Weights of a small transformer language model.
Size: 12 layers, vocabulary 32768.
Training: 1035M tokens, 7897 steps.
Each number is 500 + 50 x the weight over its row's rms, rounded and kept within 0 to 999. Layers, rows and columns count from 0. Numbers have three digits each. The size before them is the row's rms in percent of the matrix's.

# layer 5 MLP up, 3584x896, rms 0.0661, rows 2767-2829, columns 0-111
110:535503483491512490426487506525503529508572519467477506506479499471496592464472485533510362486554497496495461551532530479530516498477472455460556408462486524451601532511424465456493522519375481458530440473662522535451411595471554551558464482491494436563477481463551406478483583428521511565502484558416521533499482547453457505550491515431
099:482609606465552513433609520604575544510436548436661467525542478509479466557494475507475432483568552430512536435448498499484495492416460542460517487508511552508437476540476432427552554515532436476497434469489508502432591426559504534457519456448442457539497594564459494518481483523467622548443412470465560435527491485495545477467484473495
100:495486522504463476562526575403420538527562474415479513574570532543532559496429508612466539509509460457534431474515574622446493602533496495539524461448485425531505572531518523538499438472542477542596557533456633584468512496476399547439565556472492547569532514545512564521521480519630465506427495518541464572520516496519561495467540511533
100:433473439496436516568479539482487515606438425445483576552579575513507476536485515424538483526600512477597451454473494459592490542603508515509523510482528608507518443408487559438459475489526572530532558425535601456404442537542511590460509563451528489430520557450476544511518473508490475476538454460497501483510585499473500528468531432503
099:545493540496461487514461450469553464532490493413516507563441602446561475463609514374513498517406464457562551385467483569410496540465604448488530601583513455458514593556517590613461406494518535577512549555455488459443511458485500427481503498488502549491496527478482393523546471499553503469577440518542573604518477420564606404451523554555
107:480578515489497545514465579571422564436575531501387483488526594516480519481504480440533526499467517402489579563510519505539592477539533523522519514433458529510579463557419501508588502439533484459533390514522401524549519550476428549461499485545553584403508441503494475542466453441546560526486552425359524494482409531543486454566506589543
097:483526499559513449466582458464535436453598430477504437555516467478493565490492491503524463517516472478479442563598479595503481512505508486484456503459549471483505543581496522441527480523448481506412514541553520440479450556518565466440555429478543553480467526529458480473555572491554428459501513584534513472579511508427460471402495500517
100:559486489530517607497445511417474473521476521473519508533556422380427536515544565464522399507535541501641500519497539486495492537434492462483461509434529521556550543543528550435556482481476458496493528550476588440437402508564553480449473580336519614538503466553561505579432457535502519445500548578494442489536458576528538479502548570470
092:467604490482520433522436441497441511506529550530515398494415553366462478486610518529438491473550474500436469465453489541602543569452497506506460541562495509470508456468494498466470496421482471493585458519523615529514489588435479521549468554440490571492561503544452481491514473627535488501448520456452564532470398486428471539513511402494
095:498565533519422407578563490532605461489534423567440464412495504447490425484431566484551454537499575581494462503470492570510650454521527555494507555437471464539417523532523517461443464503552439536591423479509482568455528605461483502530422504447538493592476535524412458451527570540432526476408526538504564468573477457529476425496523472586
096:435479482558538465451455475433632485482444502407510520520589458479495491597550508442558516479562509520529551527489489526527461509497576416546509359588529492484489515581475490407527406518448445507463489464522473475506441504622508557566607470420622472510523540541597502506430535420444522424442554476594469544463437545517519483499460456563
101:499475590484526564476445439384538492607504519434629501466528586510509476451491482540556622466469413509487522511580665468440509466429475516584468424524493512576544557390548456368486531409428558491538524658455458486433478467396611531561515494496570518537426487374492560497507398476438518542499509410570484429462539533518479510475561518415
100:539535482467421462477470469428462503510593468558505493516470519490494518460509480482523533545466488487618444616450426529433488494595402526456491542492451532509499464557558481522496473521463517540439436541543506556529488579430490469568473420436644529487419510557512536481466528536493602528497573577563509470493516483466365448481528448455
098:521511443503486557450520449463462476474472495443424516475445561568493553510554507428457481478497486446470542462438501540468497442552560472492588474467524534527578515474471491495481536542452516444351504557467509580448435463512526489563544476482527508461408542527513468532489488506469495543447511523452393420577538511458479547419395438485
097:514404489535494490532476525524590519456571489532540469634479434462478538515553498486473489559518531522582513447443439543500487522496548539429458449541493474496533519561456456478434395506496486524575538457463586488540563477597553563547532519443500515414479510458450471526489532521437520480504517432570426558473501488546440541530414497581
104:565499376456506534436472501514516457512449412586453542487527533613406526565463476558458575533459506463591514434498526453503463586531485495457445524537587615387470483426528469440450505530544531458474438540613466500516532467509547486339503430508498558440483499471574511483504551602477512498450506533591484486479422496545491531569421552421
105:455472478481548487492582513518477508528425597408434356485516514590563522460522527487430484522519514527420495498504495445468506496482490486384451616473414597491468545458517456546590588502524437458473486493451517543497455467558454465517446510552490465564456489483495451433468491432516494479471453461522534551510512474550536499517529493457
103:520513492515575561479426527429481449475481428507538452448463419476535499543555473498550523498492501451517595461438453543511434486531524522448512486434425445525468502586457454484587506425467466611499544532443528438456525454549505559511511469482514603462509485485471492520502513495387481449511598434524532554615527583461479511460484446454
100:532468567406532524600430509456500553459490541472521513535408524542414441515556577420485535442398530578423564542488481510433448474465405510571561384533495506477535440450454469505514546492503454482495580601547474400485590445490539519402518517510429600456488507503450553595421467535460489504468547485493444546520446491502550509517537414504
103:453483478513553410500497519494489487517533443516400446488483400577534476458545440463504517543570520534427498442481488561543499509536556470425585441517579538543502461545554428636501560456589586513569531487484468563411483580457463539463546571454442418420455470507509624523541523390558595449559544493500508448506511522407478513484510485444
104:473578486480481485624534483420510493488538521482499620539461387599545463453484473516483436584455422505499510526544545516520481501433507475470470582507508542361493404477651421545516511544496485498473508529509530451499493472517572384520490498563417487543518468554530429512513523458474425507511482463542571450526524500515506514492469549621
101:547563526508570534484519577491413505505534451490531508560479481489574579463511448397589532444608431449621539457525616474504507607551525521407447489457531536463555476579551460487533474496511487435430468422525444420472515497480641536519638612516411537511452391493514475518516517528468480547508474603553397452553513470622429503431512536515
096:488475554460377396502649475525488465612481563598456440548485533453463562526436605457514428625468486478555519584421445414518507514526533525529569598429542615558432560536484438480439488492513503437430556532533387586465520576503489528537563475471596535380535543550488420590539525438462478531482455531444458525416603519555404503524464325535
100:493598576496578443514472467476438489627547528486501430478542523518467487457501414377422478520525513548595461407479510511498492531458434478426602384517472441567639595446506554540525535466539513530460518554491468445567467485517492547520460455477514435513523531454459515571461431518514528549508452507519479514511468452536524494508534530482
106:543473455454490505464481480466567467421448500599432497523505441516543544469494514494501638331542539521528453539573453433541509481484531456581515499525477484564424486520511483447462506524507439555494493551415535482546424537464484487544498505491502490474448484493482579515485534428493490500416453522561504591482535499417507522507464408506
093:472489577511493409520523524528540547521466533566470504402575466507540554530554475479518564557559421474488573556546517527524517543498491444460518382474517446439533521541584479419523524520470438537451494493615488571410505479482419429528482572510492472542496617504512447462500592517439549461536367486505469490340526463468497445485524556484
109:543344530452460437387447532479495450437572460515430411503477523485462548538467449513449519478589529490368487452440464506497465518492425537401547482549471531499542542479474490494614548520494451438523528552477590424643565543377517586388513579451573518559499545472491503442512487528556506554581581537477481438578531462519479441509480484523
102:492572484474510498515517558403479551459497489586484508472437383426526459460449519534401579546475508563561431478525509465441483502558397401488563536500373503556445517513473524530494560594450462461594505556478517526480507436461547557523552538417572477546538431502569541555531465515480499535495477486482590517499495516518501443446527483548
111:487462515507539424465489461507561567430576478552400496546458484507544594511507473479456452597569447537445489463481490439573484460483487483543428497526525535473430491472536461526386498496450510590506491475453505551475552569487433500597539555474525488496517567535523463484579478512517506519542453520458430491426458550505568563458460524571
101:427387503549480477528431553458478495445560559533549496489526544553499501518392655495420497525540530527483495557417448519570505543550531502471554438453527467446469510463530463527487615433534478573504527525561536407487462591604499499432557564486498467471491499541583489567552590576521417507542549559577566459442477500457476436520475458566
123:585506458583506529441472459435473442535565432462548529549475461502399564506464479559422552547563438439537424524387555568448524550514518437506472471419522541478561443547445439489505435638417445475606481487474485542522577476474561391541500421462449424505580415440386511459484468511394495591535550483504475459518499432487489527461484502447
108:560496535412505491554429478599571513510531532432523431512548494607510454464464484442454493532487428542487542521501471418546455451539465541567480513556465500523389517586446481498434544456477543471518449573533506431499445446535535481450538435420462541505578479587491454493397540433393581485546440544555451487464574467534568461567476583458
097:505538455549361438539499483527461456536539454563462464554509439483401482537443491455472484574522484504538479546429535516483505426520524593538639478542514501488493566578435558535571434473517500602504592458487394476457488555452512483490497480540442586527472504527397464493532557507537401551491490527579532461524587560541497592482481481502
099:455563587517541514506471405445430534551498472496461537491560477447578485517605508507436515460503512507459491492517473488572504472560439383443500427520467527505495610487510450522563461438519496401432475472501487420462482559549513518385521514448615517567476468481496532521535614501444579487508465463404438486552399491538573498562534419532
106:483506430519590593587492411443490467543428398525491497523476462551544634550501459484485516430472439496535471530447457447549519558457611487508486464550503447536468530503621482518547518556487581473445565452512492507498526435443480482494493610548441485460371525398502488577459526453407505412552514447460488382513404452468450441448500488465
093:453526552416510448460530506478491478410515495506518508507558534456614448487560508509547460442469483562533476509470489515595488505459446516500514594602534441419525430528595535486513540497495530528513515440569537636525406545467502581452461544395453450435536569495467584528557582456469531481534534492404437519437514479488495510372496479543
114:536449491531395541499516516551509573459527515516394543483474569510395495460463513567548513578485526521420509410634548481430518512491554541382497561476544458457385493557516510382541563554548448387457560425564461485469484463644539497486526554538582405526506538476477533487587455526569507464463524530471503502536497470429470479537523570484
097:530519426506507485523388483555464509485546449583532566549537440482433569532467490449465491482512436540481458557559525521558505462583502557613518470449521520518555557546510457455613502449405501448512544532474456507498403467422507597522566469492533511519487550501493459480448475454525521530499495516582553424551612365507470562481506474511
094:523482531535446552492529458490520549465474507567512479486466488558595463543417534465469575416614489509519572426447529474552493548482481491423414483537566503475467525504511490556355506569513466512542419527523541567487532566464435555405516506515521518463521514547384557558462447468494495436572471552541470545602473568443492467505456446588
103:586558517463524471515481416501386507481531564496504441499451608494543490498487439543488501459513482582502526470511524594393588455478487568589499475548487606459473437456556525504441509458540567412506496472503469545552432486482462593599521484434513547477419387503513475540494483509482518552565491442456562445495471499535462530409431585536
099:475510473476496556592529572514438475548459519486387502466475474459499526533501441524442582449550475555510461419492470422595543501495620503454545482494548423506446520514507514520592536567512491410577567567405464494516573528529506493389546485546471468462454512460496525448512515504485438483496511450500590418591526617614521590528497514403
101:541446556411452412476575419498588389483454476535441427558493535507562494537504472436503621483418586530572613452407478545499532545505528573522544493515453469475481387541511531486454467420579540523486566535504484390584531485446536504516571512417525482424446545518519526449500492465483519436485481498580546534566394541424587453484486513403
097:461464514508431511500460548535490476521405512584538509547456484452421453529528517398495441527524442565507428457495426539510529564520549512475467560555545478528515499532467433530482580519482453481496487434540564463416483516456481512511504494589502499449481431470380510476501467544479565491448586474483481442533568511451527545467422437493
104:562468488523430559539513393543534543575522505505515533554568532570503504507565540473591485529478560558414537466507526583469538547453482430538561398534495462466527411503467589442532574629533495655545440454440518470508442506477606511624487428512610528518524467581439509495473589394496544487579434454534503485459476494473461450553451521460
098:566494509561493468491487502491498532566486495470548422457486597446488552536478469481424548510549512477442450447399490524562513451520482413470436534431545471445454466518424457523453503578541594462496533434426510604459492492526556490515482527483407480521478549480451593550405380515489482530481517475491437495507459488503588396494542526503
102:499508473523496412515532604481460518424522538557483483478545485547542573445498463402479403467468506492515571432487455496459563535468515492489444538572441525574493552486429434417517516505449510529483482508598581512527534516509519447610436535466456537511495535586514472558545468467511397408591523479473495398569499514510520480502459563581
101:448491480525433456570539444442585513447481494420552558475536541485508556565508475576507431518466456448482442482444422474522563512435556424499504518478413581463535502560466517480470468501466573576543492509552410520461540475499469532556570543594512519492575532560430421537471576470545475544460513505458493473545435526479530531491535515533
099:587515562464449552513426524554498468525512477476599489558482605427540504429471388496553547515525580544472406485507564592517568546442538552449403466549504578547480484517509585614569520513538459513542477424550493476579554477486463537480589625529577507512510400565477514545492447451512455460490472527533594572495522447526551594486512435467
102:512522400487430498520427534532560517456511539514467491421430438550458471421474453543523497460487477448500508476558424579478486434492458423533509551502464451567474551545522491515440597539473419500488552506451528527452500473520508529521542557545525542438487549527488436503483536523507639547461428600552482505555455467514521400484542567363
095:506570393479496459500594480497561568630457461534409507469543404470482512511500475482528489456500441523482507475512447397450541547480489503537502465537518485506543464425583484506539510530562434481492522539509497483556435552553469461485524514504572461564415546512517440581529538500384606496398548440435478474510501476470557460520503463486
108:421456465538539517558497547478492598519455516483504527405562521545420544467529449503436509492487540472462512502423559411543385539436504420462470542479463561513545517516594495547489494536558487512494447518487430472525482426439559590438535537493548418457515482461555492478571441473430528455442487475434518581526622600505561494499413480483
109:580477473418458386456439390428500498466519506491387540456473421502428493480374504520503519473475468479509414500437487456469455531485451451590539502523574435447449561499496470611456464483554479456478586596446503476510469494366467564496553413505513460430582613476486471594440452582553600477410585560451493530442539487563491467479559524491
091:479517454549476585560474497475520484524502591452531513446409479448434464550594571524449460430458512579519495453532537478539514504453500507439530449432503506496422372463578542450498414479410565467509529542451392539532459552492594407514417489572455564480515548479556445512507464517475443456515460542480462474510543492549501540491484548469
098:447477482545471400459542535472500478471580530579558583517472425552579534518421501562596551518475527450459436485539589535500526619478624422528480424493443431512497568492501514582548489469471472489444480565495622526576465502482473556388425420437432560511503543485531516483576461570455554584488498562638497568556496611544476472428448472457
103:489490506529505525523545464522490555548523490498519557599465489385493630420545453440426445426505465467514503577477459475526542508510532518506468456550558501531529485527512542498518520561465509505484512571403474550425455470468531574425494544503389536510468452421506504486433503474577554508483480575512595494489549477460485556524528500384
102:495504427599533415488492565478506523514439424535567476494518522506553482486524497552612551534581451584542467564420538523539388549544535487492546561474489569507430437529524534503487498484443499558447517519537465572463464520418568491538476509419550487478535398474457560468476518490602495482397516489465536564508481452511500535519474482433
106:448496490442416514543494532489523426531473538480442505486463509525506398487583487560536563477530463419439436505433558463516554465492571514591484496542526482552458436491489587439438566498463548516511572529515465601482523483494614397547559519406434566420503507431497551494517506489395479528501475496562568410508541519449514548503540507503
102:521488410483477512486470496579473567606620539502496494514628643496502410435546434458462475488463506578435546413529540460598469596529516533488474472500478357500440476509534501463504422557493507419506538439466515514495487432394490474508501429492483429554438403488461504458490580490412512529497531555485550526566486542572517490542479526462
110:579493440531521499447485518516583481493498494568551537464451528539455439537487461511488578451359469504489530478424571513556468648543551492533535472562461553489560562492502512437536479444458440505523541482528554483441422636538537506502468472465545396509522419513491483548531525624492440594416469483499494423497495494513509498440496531499
098:469449469465561487532452536534464470497537510490559413503556474543514544490438446449506522571544476597528528494536497469613482522491506501559566475527483469493512482441525506496514419553491569449522544574555603458569534418491497543538481461540522560495539594513431528514548479439472537558374467529495511554544591475502424586468473525583
101:552508402457493541546575490426503478542507475486487495455446422433544494427462510558471539466516537407465532569476473530453491578425403517573468535603491538406482433458547455521444513561488494531546504486391533555496445474478602494511582535405523466470487478421423537528485495450443446532608513600501454487560464474497489473503399483482
102:546494496409514468493469507476497507507456514543537440482517481383571469565514499528511467581496517541504477432547483567515446473514464481503502444586461445509441592505533535532450518396376461484485490487510485501475442507511453521447520569571480495572539474533559546490472475503446536505456564505463495504485487559439519592539436531504
093:519385505542427545565502534527466569546547608589481431496482510503504491501508519560546637472476469454479496458400497378476434481615535515572437442503488453460502517504496524561445544460631491586608499517458515392595531491486458441483433543551539400473472407378405541542431546490394546529563448445467519486556574495517396523476514449620
# layer 5 MLP down (transposed), 3584x896, rms 0.0321, rows 2767-2828, columns 0-111
107:472419551620534517459475499442468517430504600488487549481471522483603531428551512484514585484469561445532522568524572481533464579479477456553557505507438476466487506522512541505563481493516431495592539521432531490552441599441493458402513509500517531564516529411471422546452500448518446574580521447365515530472500531430503441482506431544
099:494478467493487561580466452536488469542515445445519578488484577543569447443487436554382473334484553481608501459509554455525573507536493494501556540400470512467432591455513460526596524442452519518500497531484563491430407513593439444470468485475532571568563505419543529401523479467430402538525512468491495576430563380399573507549460520519
103:573490474555450534478513484555610427509449562486513493619529473480552503534587447555443518532541583509498532519507507576551509490494526621512499436501464570421431617554513512415437500551502459442478457470488513539490441492446519576541514501491513451532521533376431575561415492468559476445552551548530572397531548535359543492598481539569
097:445499547511480538490501549449431429580392489458524462610612470494460494514474549545564531509418531507544461498475544586498521506520517463595478479506491523505511552476584494497426604484489428433402506476524496587472507460519471522486484478540405447488465449537497453537343556451529496513526485537534426444445490614481533477446517565583
104:467482465522648432490497577424492525478441555507539598493462554467459509559470548509528497462545538508610478609540449490509490433417552411565522402608384573441532506520547504489547428491445528459450509439498522467464486521524502469401486427449444427469478432549473534480435479512507528477520451473509479451498472512525403526541539513514
102:453542498450549418496470410451486487469435507500445516414451518428558515477421540470589584520452498465560481446541464598519542486505493520460563432467436395597443553523497582516432529528538594400496597519536529530533545501523521483553414488573434528448499553495555460533406444562579439464541522549484488436490496488507527478513527482489
094:486428473570447494412467482495521481502517469366515525467484498481518486463494374470531437402552532477495475465502483563484531502507487564513485502551463539376479499489445504454495480514476396461553457486502476498463595489511554391524579530573528418472551565494411452525507423481489532646617473580643497544603437437546488509501445483533
099:464533636450469579608459469487386601480499527521467514457490480522437622553556516523466489503496412486482530429567550473497515503531418598483530516511485557398452500457515544496513482483507443436466490557452531498508463500506475498551519471523446482515596541535501424497451403468548431483468449439510488321530503470552452480509525527508
098:411484440493566461531499563497575547473509541506458449464422469543471480603520480439578515500514528503522507560521554479491520538577591520476479517510546462470535543495484487523457413518661501501501531473543557532557559583401569540526378510426472515417510516537497503515409429394513448480444591514546471533455492596554412489542542513409
100:534536477578512525475527472471579453414461499585427549580449491486500514479445425503617491455537460414520476541496564462524474440552575503536498516562464504519496522489416426526385500430578555520509393558485486448491524641553566512483556532413537554596445460505484523504481482588465497557413420465500520507618583446380501568558468573452
095:468572577521448463494448512478621609572541550562490482490473612467549456514482412488493470573538478631458567495610539525433517520560452481427494533468538582406495567496553542487484431380493417403446536568512416544522525519515520517552448451552480468563485465542463496423481404429526432528565446435563533446476559527494521460513496412530
101:463404583572563473573488573471481479414492417479530424493533589511465451551495617510543528493496475381541516563547439445475513522452394538400464469563512487563534504521546581550444490496515495484558428456430549482547468504494481553477524484492459612520467485553400439522508495488561439548517433500518502477509491546494515455482437477436
100:517553518502483449429492484438472512559615542456465472394518465573398476511440563555551477505551480527463623493444460554531500587615560408475477538499507476512570430537480558451450516561494546430492427459544585449520607471496551458507508446484556564481538537477481464393559526550467550490528482590555437491458445447549506418529462557551
101:503451539495513456475505496451484473670593515520595549570534518539452487493496486543448536470489470429527563503525517651463493481482588443609496537454565454473524571499392510532487415470501478517541477479513364503500448558534481377542543510455526494587408554487527534470466481451527508523482496505511548452526529436445506594413422465500
101:520544548440541555406586483563441480500545483425510483474524606512504500466548504512565376515531539482474538443512512538584509516495480490547414556531561498531430444503490509532466494488478422413485548510537479491602380442464483520503486480454495566475379535564503566506530428592547482528600536406528502368473485413585540413470586634563
106:428428587500460472496498586578457368470524445503540457423507585445514534394549536572464519518521494448538454494484481393448495499522425516488463474469500530473551557469462479507589595593457559489491495468540505488514553519479412544442560454511525413486515505540571416516555481607460415473472571533551469472540416454432486529497537488495
103:562422470396488456451578468483425499530529466400430412511617591533458521477486549443461510526595503406509461519510441526617499545427561531530555470539582559572635488466586507465474537436545426452528379522476482550524403480485494455461542453514530492565533527555527498419425471527435438552513536451443449462509499467433563432626560491493
106:561449427511533492374412527429493430579448495481429478437501581532552558541613460494567482501524477509546540610478470543493497501494485563525407434485487475469499477489466424493536494435430375576513538546483540545470478411466512414544518502430590572521549506517515503547472546453520485521500473545464543564396477479536482529557422439456
101:575493589536455407538525405518517530516511439477487533429471511545436452533404476425402548427479540537498584566505512512557514629517530550522461456480440451436617513464437471436499383444492448453510579551559602542551522594584585466430497498528439483484377419479429461517526498523551525451504574474441466556410580571510414448404521450555
097:541636528394498493449492547380438556511398554489600452510442483535453441496537499477481532541499446446502422503444513444520462546398479519535480513541499441456479519510456438424540476576594582482507497547487529620463537548538487496462503538466539465483526445491495404538566423482476623532526473588443387509479527511499510491473548568583
103:419525414574543519512424478493595487469450469504455478411445565498515527473515533440430547496419495520582541545521515416458472569535527522471520484448472534427508443523581588472429549459501524485506593472470567428481514564476540534488507566511464483445492558512483523482465569592471432483458388501396420517573458517439425564536537465635
105:372550552503559522565473598494532499551494540489515501554510499514507505443455448457493562475462439414383539495536510412531487468463532441552480457563505492502590453580407504518592585477465444494553470559465407550479434604514624518459388513508497539489499558566468549506483524389512480434520449458520516503502554470403521477490546498457
096:521472471483429473518580455454546517470473492461399481518460614497432445532507490458491493461462498491491475494492541550572507503502461545517519484488485657553500450532531452526495493475605518463494484434582461425479530537530527513522512548431456540490460581580492465513512550513538542540588527621472345469450649556518449425502377430525
101:459490543592587497451500540529475513598574541507437524540610396476504455479522526549440427541536510573506564477531467529552545502544520470385543493529462444485560469544434572530481435457550466474468410401450467493485471509450513554530483581508450509438668465439430481503529371478466533521532489469395429499511473441518529486536416462500
100:524542430577471368508519503550553537439405500477484465577492504435490442544574537525439468488498479575510492506507388475575458450484492499571505550491517533438471556575581482525446551510438491522512528456476483542506509471529548486440479452430528456510498430416537601499467570524609509566419512548507500545531470520494533405545505487566
099:485461493458528492615563528446427550469524471535500468487553576592541443472568580440468505545426489490526526500472570483430511609529550492527459444444576525529482454489516479516556558453534537487429437475484501594461498524420535500470551593527441417535474509466450535459468396502557495504474545506499418500585553490448538567471489389566
108:576503619509538456404480482485463493437448417594510472565486436562529515564489520501465567479523563445531499413566581515560497576527514544510507514595476474368516537533520631503575535416536457474559495496498523459544548461517535560453463541563437507538460460500643480559434489431553462567513464550466556499479472420470422526422522436440
102:582528461579496571494541505502511566536427517514597544493556448488472484463477480544512523566528558554496477596525577510521547542457574427490465465476519478522502372544474468563497480442418497558571546487567566479458409551577526535467480495464603533489592463549570583462490514429540577516492500539390406468549459576451480509536531460527
106:469416463574503459452511532451453535528567493565502555556517433435516551513422456483396455518482510555479406482517472483497573478565403376445490549435499504557583480569466584513518402525640594542424490497513567403498576503468460518507594419506462498456464610477494450589560562489490460521475488494455553600580404544512407500501515587566
100:487425546442567421417509486483440451509427472506499446472522454540495490524487450493475388515481485530539562556404478448401564478490477428500542464530507509482461536415426464549515460557594499522486478578492533426600548472555540510544497470513503487511443479474608548413512445516519508490437551513472474486549541513483520515555507524592
108:524497455471548520452496486531447536372582554478568484498520473444436493551442665448522517511481499490510529498480554521414503525503589492517460519503569541456519491473506406408402470438452396516469514593486417464516481548448446442459422503484425434554614482516386544531397512494445520493399560454540523499398435458555515498498533463444
104:500493524497556480525460502587578468546448485528607433505447529481439478489481457505408514509495451498584582415508510503542503530546459504487402494485466593593475501432455519583500430458534568546469582522560488471471562582585442397524537391456487468508542576555465553500455450403427586605466482474548554510578654513531442496467505453543
100:550520456539502443440439597491471485478465496430515479504501565483527438488437475474493497404580501525595525496449550551514551490494557520476394401495498519454439580528475549538487392471626454604379516452409500515456383538478488566548500509569441545449459511514548527410565474511490461430487610374490440546482519598482485462495463518501
098:450514493541492500523538489445493471512545531496443499447547490441503480537442471572496472556469510523501479480481495512577510495523471422502511524431500482514606572482430433615518522590558464492507478527550507488421509435502503496446539450560438544480488438489572489426498524512462538500561486523496472564553469380463529510469552431381
106:431462474544575530586469545528449539565421414501476415437470475476550503526473537491428402418469491501620416501572492560479402537493565486378475508440572458471509509495525456472564590564553557495559533487467551517469482456501506425540439561439434484469484539415449548411460498493525495531478441537483578504486547511536617469489471526492
097:501493589491570526473557475622542478500518453491444536550458484529568514481438504497492546560619519528499458566517466507408474542501448538473444486503455450505535485559532528555520520521424466489443553520452414547527366497563507478530594524472487518537497485516463575511476558489489557470455468555461417520506566483442529541539544450485
108:535500518579438526442518506499525542516517490588547401476536577459482427428576484501522453554514444508501488369449490479504461533485545414439516478557471489543497480490431435517441568453517473447468496485496437517457431350576448426458469504533443433505549467336572546484606410557484472447474573386542458457526536520477478556486520497486
099:502486463554463477550394533477487452477499517540495509534546460428448633498418488465523504534563482621536489523484455468559489507464491504484510514363476529528603644540515506534451589465474579479548532447530512492509431542485409524521510514532485507490539487473501414497388396472490558623467607511510533495529586475568564513524477490602
098:393536435496561493518500560549509514525535556554475461576464469592525407555419451479467528494491430544532473473494465478530472486522554571575487515528551516447560461449487538507474478530467619544479471432576410426475435457553449472522516371597449580470505494451490477459441486490361458444549441448560519513525391469527528502496538507469
101:453428558450504559617548378471503534543515568549420522485476542558475518491578536556514524531450636444500495567588498451602488559494443491508393541553531456524517549480492485528387512485459585363492423454634498501541479589507451513531474556536472504524543590521465549545543415559453489579510481544423489528551471403526517514397500565490
099:473464451447519529491532575484461554617443496569478531428458538441489448567443542602492534585427456574510482447495529603540495541413480458517544529424508405512471529528551543466501482514483534549475459493467555611442457403510419582392447462493450418502553523611407557524490557514518547460477434395524447586508492449438535438472556484481
096:530440532455486530457389460451382555504459450444549466537503511521559554481488491487528592520513430413515402446525502462508543422418512520526467465485454507514508481620427541447477477417397492453554486572473569581539477512390433536530559491543474449496528508454401494490480480474502527594531528455502570378508544521503494521509530550460
099:488488540467473492536411524512530480430425496523505434499387520433575533485460553508453471438564593449526456497472487520569455425526446579437537466433567446543423543495447620563475585407492445533521503420545492489435383458543461488470515495521487477505507541481375548499411410547442479499494572486614443445533538493479522498466425598521
094:456479417512481483438426479450482575505434435552540524478519595555533549488387540511508509429550480465570434521492500497398555561541411531516525547522414558521553566516541449514433572513433433460471442425588550474500494486490545518470531488472465450482521477391586481484440457493506591510514423515534455466474597484544559457527499458481
098:504522606430478460511473515435468556474471532478469493496484505483525514572435502431476434438423459534511489468423456498494589447557518367522533584465526458457528543593514504421517534536548571462465523556507513500484554506510478589406480586489515503459513553557379444582500431571559513584498468505444461464439531499538467542469511444560
101:538532495414588502460590493431545500420465487558455541449489526492491480485447599583496575553507449489522565593421562496496479579488420492444564447530497486501539549467514578517542450479444521542501499496578478486547525557527489485525486451401533535512492559423517434463482499461482399469546453506574507391527452480494417471433485527616
099:425430468449534588486531551544501385427466386559530457525563434553435465559475542509447534556559512454574508547451500516365589499494549432526475476578539525532638508495460505542365451599583478468557569623470520446483575452462525460455485479444468564477471513534497517543423432441436474506498595514472448476479498460501521515505391532481
102:536438404508524582478509578449425453530457471503467479515541442557370434487506517575564545509518520515501531489481525518491517498487498498548520449492529545469398400448479532423493556475525459449520522521474537578498546541506591522558553498524584498525478512566466475435485546485488554489468523508614487517506530449461517448476564538498
099:566529507518548491484396554454475503470603512496476541456551505563474451463477511485417506552443408516519502509534532576580490428600427429562512560458508482443469403469426482489531506525548570532564496530498596472484524447403408536474511379557503546455470522434535527556472422507439532547481486574599426529461508444543440500562508503459
106:512523650570405499485507495597495519674530480443482517524446475383427482440507621419506521517409531525512445469465642461627504470567500486525479527487581533498557451494572453426585506403451489489450418483499543464548537443490513537586417471469486438591470439513528461521516534529489514498514526513503536416528519594512479559496557388441
105:526616593488402457471524514473494515456446456464498451418459476506474422470559487509489536399444442500428480422479468557512504562536479502493408538564505587518567510512478432500474555520650527472571480528411572430478387507434517466492487510535519487504546477548474432607451537358485474549498513473433456526561488503586524501495403431512
102:495561478502418504534547484638490505559475553523323492433526447446481488561488453511491407535531529453507619495508526502479477535542532516502578499496478507502441469492398474517470428567610572485493568539478430540489441530491540447605505472439522507494460521609496541382507574489491476606608435513529471486433515473347369437460493539503
101:542499607594513603530483539477443489524503569533467465480539428407546486470516487472586519532559600535501488608448528473477451535406486476498537471564494506508419461435433509475545532504494472531564437549549564469483470497484472551580447534421503420611520440541469505497503489435460458538510498498521495521495471476466521535531545517520
102:472454437495487512469476490551467491445596493596487576507430494530562476429527463538521513524528533428596563677515468492535518556450520568554378492502484548564433468543535472456434525516443384374548476425538435467507550458488521594490509507548511427453517534506470432475507416527480509585512451522408499546507543456522575407522547516569
101:524541423529494542415555446459494580479573455453418526481470562486548573453562456473486437409503484468457466523548492521500549469555478463470543445501495586521550480499466550522484474504491464469406503484469455560573515523495458439569506475577513448534527454455494519525510520514459563543435460581458540492479497513520588349536531535530
101:464526546602501444561625504520469559467476490399576492372491485529523420509488553525413505445431518622481443544439522488445500519520530481427444493485454548485499492440458494522444529415400596534421505493589554602521556487436464545488516483490571509588566478480424535512408528531469509489515516552509489540458398379470563569453426512507
107:484513508552423526511458491504506548504580461484520478471489429449491484519433545494492513569565603552532494532436552463497500469605464520544512412484475484622497484477487485447580516528463512519519566527509466562485483528375521522592553473352464424522501498430454521439506500438478561466556504543589587472551498487445527529472457450512
104:523463514509563521517483537551530497560487562501566592462534432443487516552557509489518455567490553572464490496530511424481473484541484488440520493445488568449571469475447531496411587571551433546490533446542464560539495523471533540497541483460473507584602437523487450427530562553552485382471475418500545540394495468547444514588504493454
105:492471558562507522499577536569422511415530463485533485547467459440518508525522457486497464574537473555505517437487492536556533460479474481552447525500583533621446456586509498452431562582523518432507481472545535576457506510518502544477360502538532480524527606531551484456524527464494487468469480546425532461480505513429466529554478430441
099:540562544555483490426681598474518485476543507538510601493559518444532574594529551515435415556485545528434589476519524505504523445514494361547519441595523595452448538537467542511462482482540362510508482479538457511460464408485479565451492442408506506503535520492472532571469533517559447499620486504619418537484533485463480476558493464655
094:446493504615500599538511507494533481441572536438516490522464510537497573521462555587547455495481530521576455478494483523485532527459454519571447548544513472508414525446502528495494509495503562499454342421550552508576471561507464598480508547546626495500434490480476466437472580563485532478444445546464493465564408404490551458495562523538
102:442551515514472426461482408532574597536536549393527339584488525427495494540543485512532455432534411579521511454460502528438636518461439460435493546551488580454494535458592535523419451514379495480507432500568525563455491550459526524461577485577487531509458410468530543526365465498495367549592546500468449506432532506443546502558447392486